{
  "head_dim": 32,
  "d_mlp": 1024,
  "norm_place": "pre",
  "init_std_o": 0.00427,
  "init_std_down": 0.00427,
  "lr": 0.00356,
  "beta2": 0.99,
  "warmup_steps": 200,
  "steps": 3043
}
Each number is 128 + 24 x the weight over its row's rms, rounded and kept within 0 to 255. Layers, rows and columns count from 0. Numbers have three digits each. The size before them is the row's rms in percent of the matrix's.

# v: layer 4 attention value, 256x256, rms 0.0367, rows 237-255, columns 0-127
# o: layer 4 attention output (transposed), 256x256, rms 0.076, rows 237-255, columns 0-127
# up: layer 4 MLP up, 1024x256, rms 0.0937, rows 0-5, columns 0-127
# down: layer 4 MLP down (transposed), 1024x256, rms 0.0827, rows 0-4, columns 0-127
v237 111:125126136100140129147149112144120141134148130139157152114090122125143131152167117133145105157130139115106108090186144127125094136132153162129119131179103106141143104129084100135147103152106148115121135139116157135117107100085149112134129133134157133151124109135100096081123112091156093142123119154082154148151088131125161143142102115103136162124142136106094088125133138135098125106110
o237 095:146149182175159125117125139113088159155111122154093133166135147147126105152096148100092120087155105137137149164068100090125152111124095127156151140116155166131124170100151158148120161069143158135123071150105107116158110151151111128129127106108107100097108126166147175172124133168139141113140116097113106087136132134165098110151161147175110115109136115157152171136123159152120154145128
v238 102:165128136149163106135159111108107116123083143096086142118153133118095115135095112123153132129145107144130133128097136144120117115157118138105103130145111107151091135131096124112146124068146121123176155099150082119150109166182119105119126133155119126108187083142132135119113116126131162119101125120062160134166099163127095139096115113107148126116091152113126148153096126150139132145146
o238 117:092142120130136098139127121137110101109152121081160082161118078148116172135167150100137111111090117116111134101119117126082124141105105129165123127136106154143126097117156129125113153150130174120148160122132119110130144157127130097129124142122128151146138146081145081118134120162099115123148132138173124108087145065127123145141139148154161143126152119185129101114163098092133155097099
v239 103:111159120133086107138113081154104158085144100141136091132128146131073134114127129149122083104095117147124136169110090118117116155103147136144137125095151146159118137125143143114123148105107115136061111096162137151126108132092156162165099133138082143119126105163139147127153175157118128150134132158134135163138104145134126143155146131132121108096142136145076134100088141135148161131136
o239 111:103146129143144167108127127116132129161128131122147145091162118120169138140122143126125158130125126103122156112158177113162100112126099122128136105114124114122089140113184102153133134168113138112147157165104101111120142137138116115164127100118181099121124169135146110148095100135117143098163137104140105129122176130183127115140112158095137122125093115123144127152132135097091131132166
v240 103:114144138107105135121149114116123105105110135141122107101136180166116156112127151153163113144115093135102124139134054109140132142120143142074123137114150120132179154115154169104146124146172112132103164121164085119146185119151111128073159085131113110142122131123142097114150129111108109121126162100154133143095170121132147127127129140175131163114105156132165106129146096131164108130147
o240 097:139103098162184131152112156134158176129171090159105154135113101126142109127168115102140132126153161144139130167132169096154117122137139136150120060117123140115056101118130077105113095150082103147152119085128144161084107128103162143163096141115125161159125130140116132134091127149163130156135111142096085109131095123122106159141098123100107145145114108118084134136130095141124127097101
v241 105:088119106125103095181115117154135117121119157138071126110147140111125109135104123114140149120136067076149098110110096077135144118116165140110125121119128167141116117116141117128103158154134091113168116124143149105148157148111151151115174126128132137103140139098111122156122171141143129091122109086145112134139142095084181125087160135176105146123127120116159132125133134130168130135134
o241 098:113128150137116148073129121136162119134089147130188150130114119114137179121120117118124126110133155137124139144137125101161146125107132133126144133129129098171122098168128121122161146108121113100136131103092111157105112097153129109097124170130151176138139122115130147119113095126111151157148154133110124112113129135148081145130096161108151124143116159141102110131116148125115123115140
v242 103:106144164130114137127099100136173161123145109105136120137108115113107090152161140155141109130117140117141101101134182140117176112083156126128116141182169142091128107110118109135150153107093109138096114093114179162126116113074120153156112154129144137151127098136147107100133128173127138151149143146066148134143085173133125117098107138075124138167119114119147114100130129147085106127119
o242 101:145143088167145119125112127129081111149114151129138125126133154156124133143142116137103150102157121147096134155119111092153115119146148144175130131080083100127115152157163152143138113124143110138161110145137079115154132145214137100122124098125086122126126123114125131161097102058140145119096130085169108148145116076124128128113147125162118142144156155117124117137125131110176146135134
v243 097:115095097133103092103138125128171083153176158153098107127153168124129145110144118089147073122118081139071131141137136105153149141105132140115121162096118171145138103112168092135076172154085167146093139133091145084115134115158136153118133100174095139135121154083103095164133123146161156136135114110135141156104143132122134074152085156095143124090099157143106156118126140158151145143125
o243 098:134129142105121150171123113171106138127078123086160175172102073131151122156137118130135141100065111155197145098149188125097131143138090134106136123131118134138120147152127183113140077147181109137091158141142077150115134131090154116118117180083115136143144135149111132149128140113100159112126139104107097089143139099163111151079157127131155128136159124106145138147096142134116112125171
v244 106:117149137131054116121132128121119080110135103159123136194119175084136069112139127100136112081149138123148128170149117196135168117074122135152116106103103152119108127115148149094110140139106114132107143135117145138122163132133148098146137128102118174134120134085105114127143123159119132137124143079155077139084142108150091129127134149142135085105110110182129181096114131094132129168148
o244 114:130093153115163125136131162115141141088130140099095159112168130165110170170141139151160148140104140116110143110098119102162113123151173107113161140090143108131124130147121126141148090104121154119148111127149109088100088098134136174123151127158173102137120119149140097146084118090071143124134113178078142098141098136139143109155144106121157149158135131103084108150106117161122113074141
v245 106:104122103131157143153154085106085112137135101123096117105104092124150142138139158129109128119073107100141103102155104105126127127093137176162174125158080118154135132125130090165139135116101163146121121142141163141105144165115133144131124141111109177154155155133118133140119150109181160106146135108123141164112160142124107157113163135097114124089171097137122135096106183099124140110127
o245 104:109114135161079087132111151157145131117099145140169137166159147136127153153139125137105136088123152120138161174102169173136119130151136129151121156117139114106121098151116128082117121140137141124130161146136114082150110082128146074113132136132110114122120099090136114152173112183105142121114112121115079093124108088124136077103109118135151135163103145139095139147105117139125125146117
v246 102:128113110139151108149125120157122135139130119082153160188143130148138178111111150142121093146140067153111120104102133112142108087135099100126164113143144170129169141119141099082146147129082162142090147112119117153143117134098087179150120116118092182104140097107168157147121145122124151114138160100115125132177120135100119164121094146098156123161153128110120108140139157139122150100144
o246 099:137106151119096137112149052068124147123148082141114121148072144148130102146111116133138167096083132120154141138148133108126149130154137145131123116143164117183149128144145133134103137133184105100147153133125111114155117114172172065107145096169166094168108114162084105108081105101157139148154114138147163125092117094185166093151099096130131137102123136142134151088123121108099114129123
v247 097:140146203137100081127130133055144130138152137139134108121120124170099101122092109132141134105162132102119118118148165132126105102112126121196129166152153153082125106162147119124110173147143136120185102130105054161139141161123158092123129137141136129127085117123091136121141089152100109127145111122095158137147186144120156168143136163121193116111088143122142131111141133115146169136116
o247 097:142145081173183144121115104179131106153104116091115141143119152098160156117145168130132154150097095142099124157107115155157122166126124111087115107107098106139123140092115127127119086141139119127081105134120122092097120090133128170126105152136123131148161107131125101123087134122131153168124132117125098129115143121135091073101155097141137110159135175136138102128142136141139093093080
v248 104:141124098153152145118163089123106111124110096167148163123131120105104130136118146135118120123133140162154123127106153099134122140129103100131127131122135104128142104156151132132137115083178144112138113128119106131151112167084134160122091099117156174107143111155155144110139104143125152096097141146147086122142088129100099110130137133160141117153104117120088095167127125155147120051108
o248 104:097115131104115143165086186137129162116139128145173142150159092164140120127125149144149157147117164113078144178134105115122144107150099137109126123139103121134142134126173103118120123175125138059151117096137160108116149141149084121135147172174091079176146153108144111106167142157135133134159143114109126106140114103135160110118107134105149112121171135118129166109144177118142107147137
v249 103:130138136123145115144173099125116121088127112102060113150187136136142142119140140117140104123088108128121139141099095096159149099108136118088180110121119118128142127142104153094164158118155153102116137145112108094151132108134094175102133102158130110118130114085113104130102098076117147133120127082155089110162152128119083126134119167110138120114116153114151136142159131138149143100136
o249 096:142126148116091130150104166155146120132184132132157142109057116123135098120078134172142140184139164122126107110124133126093128114119153140148111157127166122137149154119132094154142093100108098165182147108161123129130104178132142098117110145118117155117159111151154181080127143185119131135130133167112167155119122113103157135139160095149125111161136133162110147109128079121168129108145
v250 105:177140137100164123150106112083100117128182148083130126117147081105125138149104138175153145096121100138158116145109138124122114133140137115129110133131161110102122127194108154126130157096096056104114132113124122110138105134158127104090124144130102152138152116119131188108095121187149157164133125179093126093184106118148136125149131138101135157117131100108160128112124130125175107106130
o250 103:094159135118093125158131143144135105111105111183128177127109177150132181100132105102126087185127140126069138106108122155122125084145129146133135124145091131182141128109151110120126137164143134121180156126154093117106129108092165123142105117121164126126113124117123105142135139095138109125135154043135103130082116143078146105114101117147164099118129158130126142131131139128123121121140
v251 105:099125138110143134146110106146151096133098101122118144142136157111148150134161145123139137137131165111152146106127140148146108122106131150125087123149097142144105114136148137091119142137105125108103088118124166113131106172210123095134138117096159112129126140150132064119133163142092140139101056152140142136099125126113109109167117076139142113124100126138091152178121129142167063121135
o251 102:142076111120112088110135118104113144122168119094148107148110119118104164123143117091144106132112069116108133112117112090078141139141121131166169158089118108148136124123107122161137136120113160162149156122144121142167121096062104175129142121122155146121124127086182154185136106129149092125129173120109140113141122134147131126102157182120120145145148103152138107096118144099051187136143
v252 100:138112124077079134149148114149161146127072126150134144097158148143135099174107121163138119160116133106142124106121136175092158139098140106091092125087120153096079121171110136175116120114129112106155112116127146110118133089120161126136148147127137155126141152136132136162139136159180115145151163154113106145143121149117162082135134112108140119144151141116141110138127101124087115141135
o252 102:122133107140163080112106137128114089116144115141112117127090154102132145093130110112101146110133143126109110112158139128168097133135121122154151143135124095084163165147154122084142119134110134152101104117156147156161132149111113125123102168147142131117097128177156087093104104121126151102136141105159134095153112141130101139124126165141157159130090130126111125090142184062151136129109
v253 099:091185138155127094169095141135129175119082167117099133118115104153140158175095098148123110122126094104121099109114157144138183109124157190127132142133149131125141107102156137115125137186095108122142112118128149137162145117053121139151165123136134099119154185147138147150108131107146148154151104111077118180137129107118163147131123134108111107145160122129114133120120168136124169157139
o253 101:147078098098142161151143107113129110182147096154191125123112150134095112094169167146106126117123117157161159136139105124127106133141105091120124129161148143137148144150085143104154144100154156096115150139142106132111113128171152141089146168178153147101103106133099121120158097156145147169135133142144117106139145138135083145091125157116135110124155155157141109124139112104100101128128
v254 095:106138139135130111122157110109141147104123168159089134105116167147163122078124134158149126112145099132190130091173120092156115127151134151082131150109093130139124131129134144125150166138167149103156169163131145105163087117140151183129120120106157128105099096118113177136110108130113144128134109129107140115140133078109136084138104122107076120145116097082104132133146168124141163110140
o254 099:154098114159094145130126129101129123145120099151140121139125151161080151145134102096103087160128109137091115125139128171112136138090131103194131111157130136095142159163091126136126091093113084145070096113157143136100153156132118068108155135151139113118161137128100180152150150117132130115132165101118144102122094155175144139104141173166141156111153089152139142114097115141136111101171
v255 110:150126109138108145134152098124178141090134074143144157116110140082104107105133145150146086132146127132093136134104168145138171120108122130132144124131141099126112127146126084105143137141077081098086166128129131151111096140100162131150128147143171118121103127125132137134168124134105117154104167122166102179123102114115127126131114106112154155151117104104120138157151117110103121108095
o255 108:099120122147122151148109111115098110150106170106084173165122135154111144183111119142133181157125146113152107108118101134116095137140155140133113117152134077102088132130118164145139124142103127158150093131135143125160124140143106168153119149140098156148100139097142083152096136136156140140156114128128160105140097155159126112134144134108100130110122145126153127151111126108136138141110
up0 095:128095088121112181134105153131118153100102092156148097124092125099137140102113148129122139117164114126092130099137127125114141155114105137125121094154113136115109098111155149107114143136086108170098168159150159100119116065143129159098111154111068141144166145107138124145112125142131187116152141132145167137104139065105178113167147119129135152107142125131214111096137140115103106122118
down0 094:127119156121140087110119101132078125109140181093120129141138132117119150110130132135132125119116139105138083158114120104120175158140181096156099170101131106113109134103140134101130104163120115071113105110098139147155138125174136120127170150129146176187151122158150104139099112128089150137142111133153120148133110120096118109095101109130127138141141110163116101075139148128162129145126
up1 107:134086108131121132122110142106187155144112132143133132168102150121119155135135100120116101096114163127100102149115092113163138097116140103135112153156145120114152128091129104147149173122138144084107106069115122124121100098107121132134126150154126146099155085158096114067116115138105118120128132130138095156113123104115097126143123148138142115105149097126100127117156171133152164154102
down1 115:134128115103117117128074148137146134107099145152154165086115100087106114126110171191126112150178120142096150093136162160120128120146123103107089161137124114106161164142118131155112119119124130074136098083136164129148154144144141165139154153138140120122119137133115098136119095148100125105133136188123142134115124098148121135128112088105173164104106132131126124101103101122098142115144
up2 094:130140119095122147172129149179137157124112143128152104085149130144098116105094116140089102149154127139129114153107150101097164104143139102141098106159103145106102126097141110155124153162124115099102152121109099082110137160170150146093148129135168143130129119107131098105118109097107149119162137185159160122112120141153136167112122112124110168140129139140117134152081157097144094104142
down2 089:145096132144167124136149154115104124162098172125117135079130138053117115148151098127121134107134125087105097125152119155096135131169152181131135085129088108118167136102102155115148140116139174129109115107116138150075137110135110139143138157158170101142086130128093080113125139129120063102116128117119098134117101114119146123116151127172111175136125146156156091125115133091140155168128
up3 104:134119135141097159132097103070154116145135168144117121147115162130109090167078150171163165141106174158117145126129148166150128138059149152134109104172150140138172132123131136148098125129182146133144156125150138109088123126129136125137136124142145127093108135108113115140097124141165161136127133093141147089137108110119120160119160098115136127092061156160114136112124128138133126155081
down3 099:112137111108164086156134128154136133165110218121112153126138095112102156108128112125117145134111153152168137120119144078127144143159130165139169138123131110141121158131126180123150116098163127153112153144164172133153170117130091163116101093149115155147099128134168118086108118123150118132069110088114095099174108136133153121115127115096113154085127135130109106137096122133157144115126
up4 108:196127155105120110120088120175151158092154141120097122144099135191081118128126152182142165127127110128113175120087127153130126102128169148112090108169139123115125103122110141127100137142125096094107099080168111095091085101172150107110115121134134122142118165106079140142132107091110111116122123144101105169178100118127135143166089134113124140156138125148164126111125115079102136141158
down4 102:139131180180118114150089097091110184141120134111127085127123164126074090114132130131130118122134153166126141110100131126117106158080122119149118129105115155087140139114079094147125100094103115113148119123144151135113173101108111151116168130097144136140089129140095118120154130137140069122110157110096131140151147122121133106113108128155139126133100143114138164131106169107129105150109
up5 097:117141108142170114153137097156099116105146154138114145114118094120114117115168118138119143135112131114136161059182104137136129139109152149105138121154151145170137079112165149151133126111114138107120107100101101154121110093117136098136126146115107175066137146146147134120154124122157134083089098105134147138117107123126145141142098126157077127114118102154173138127176143150138139123142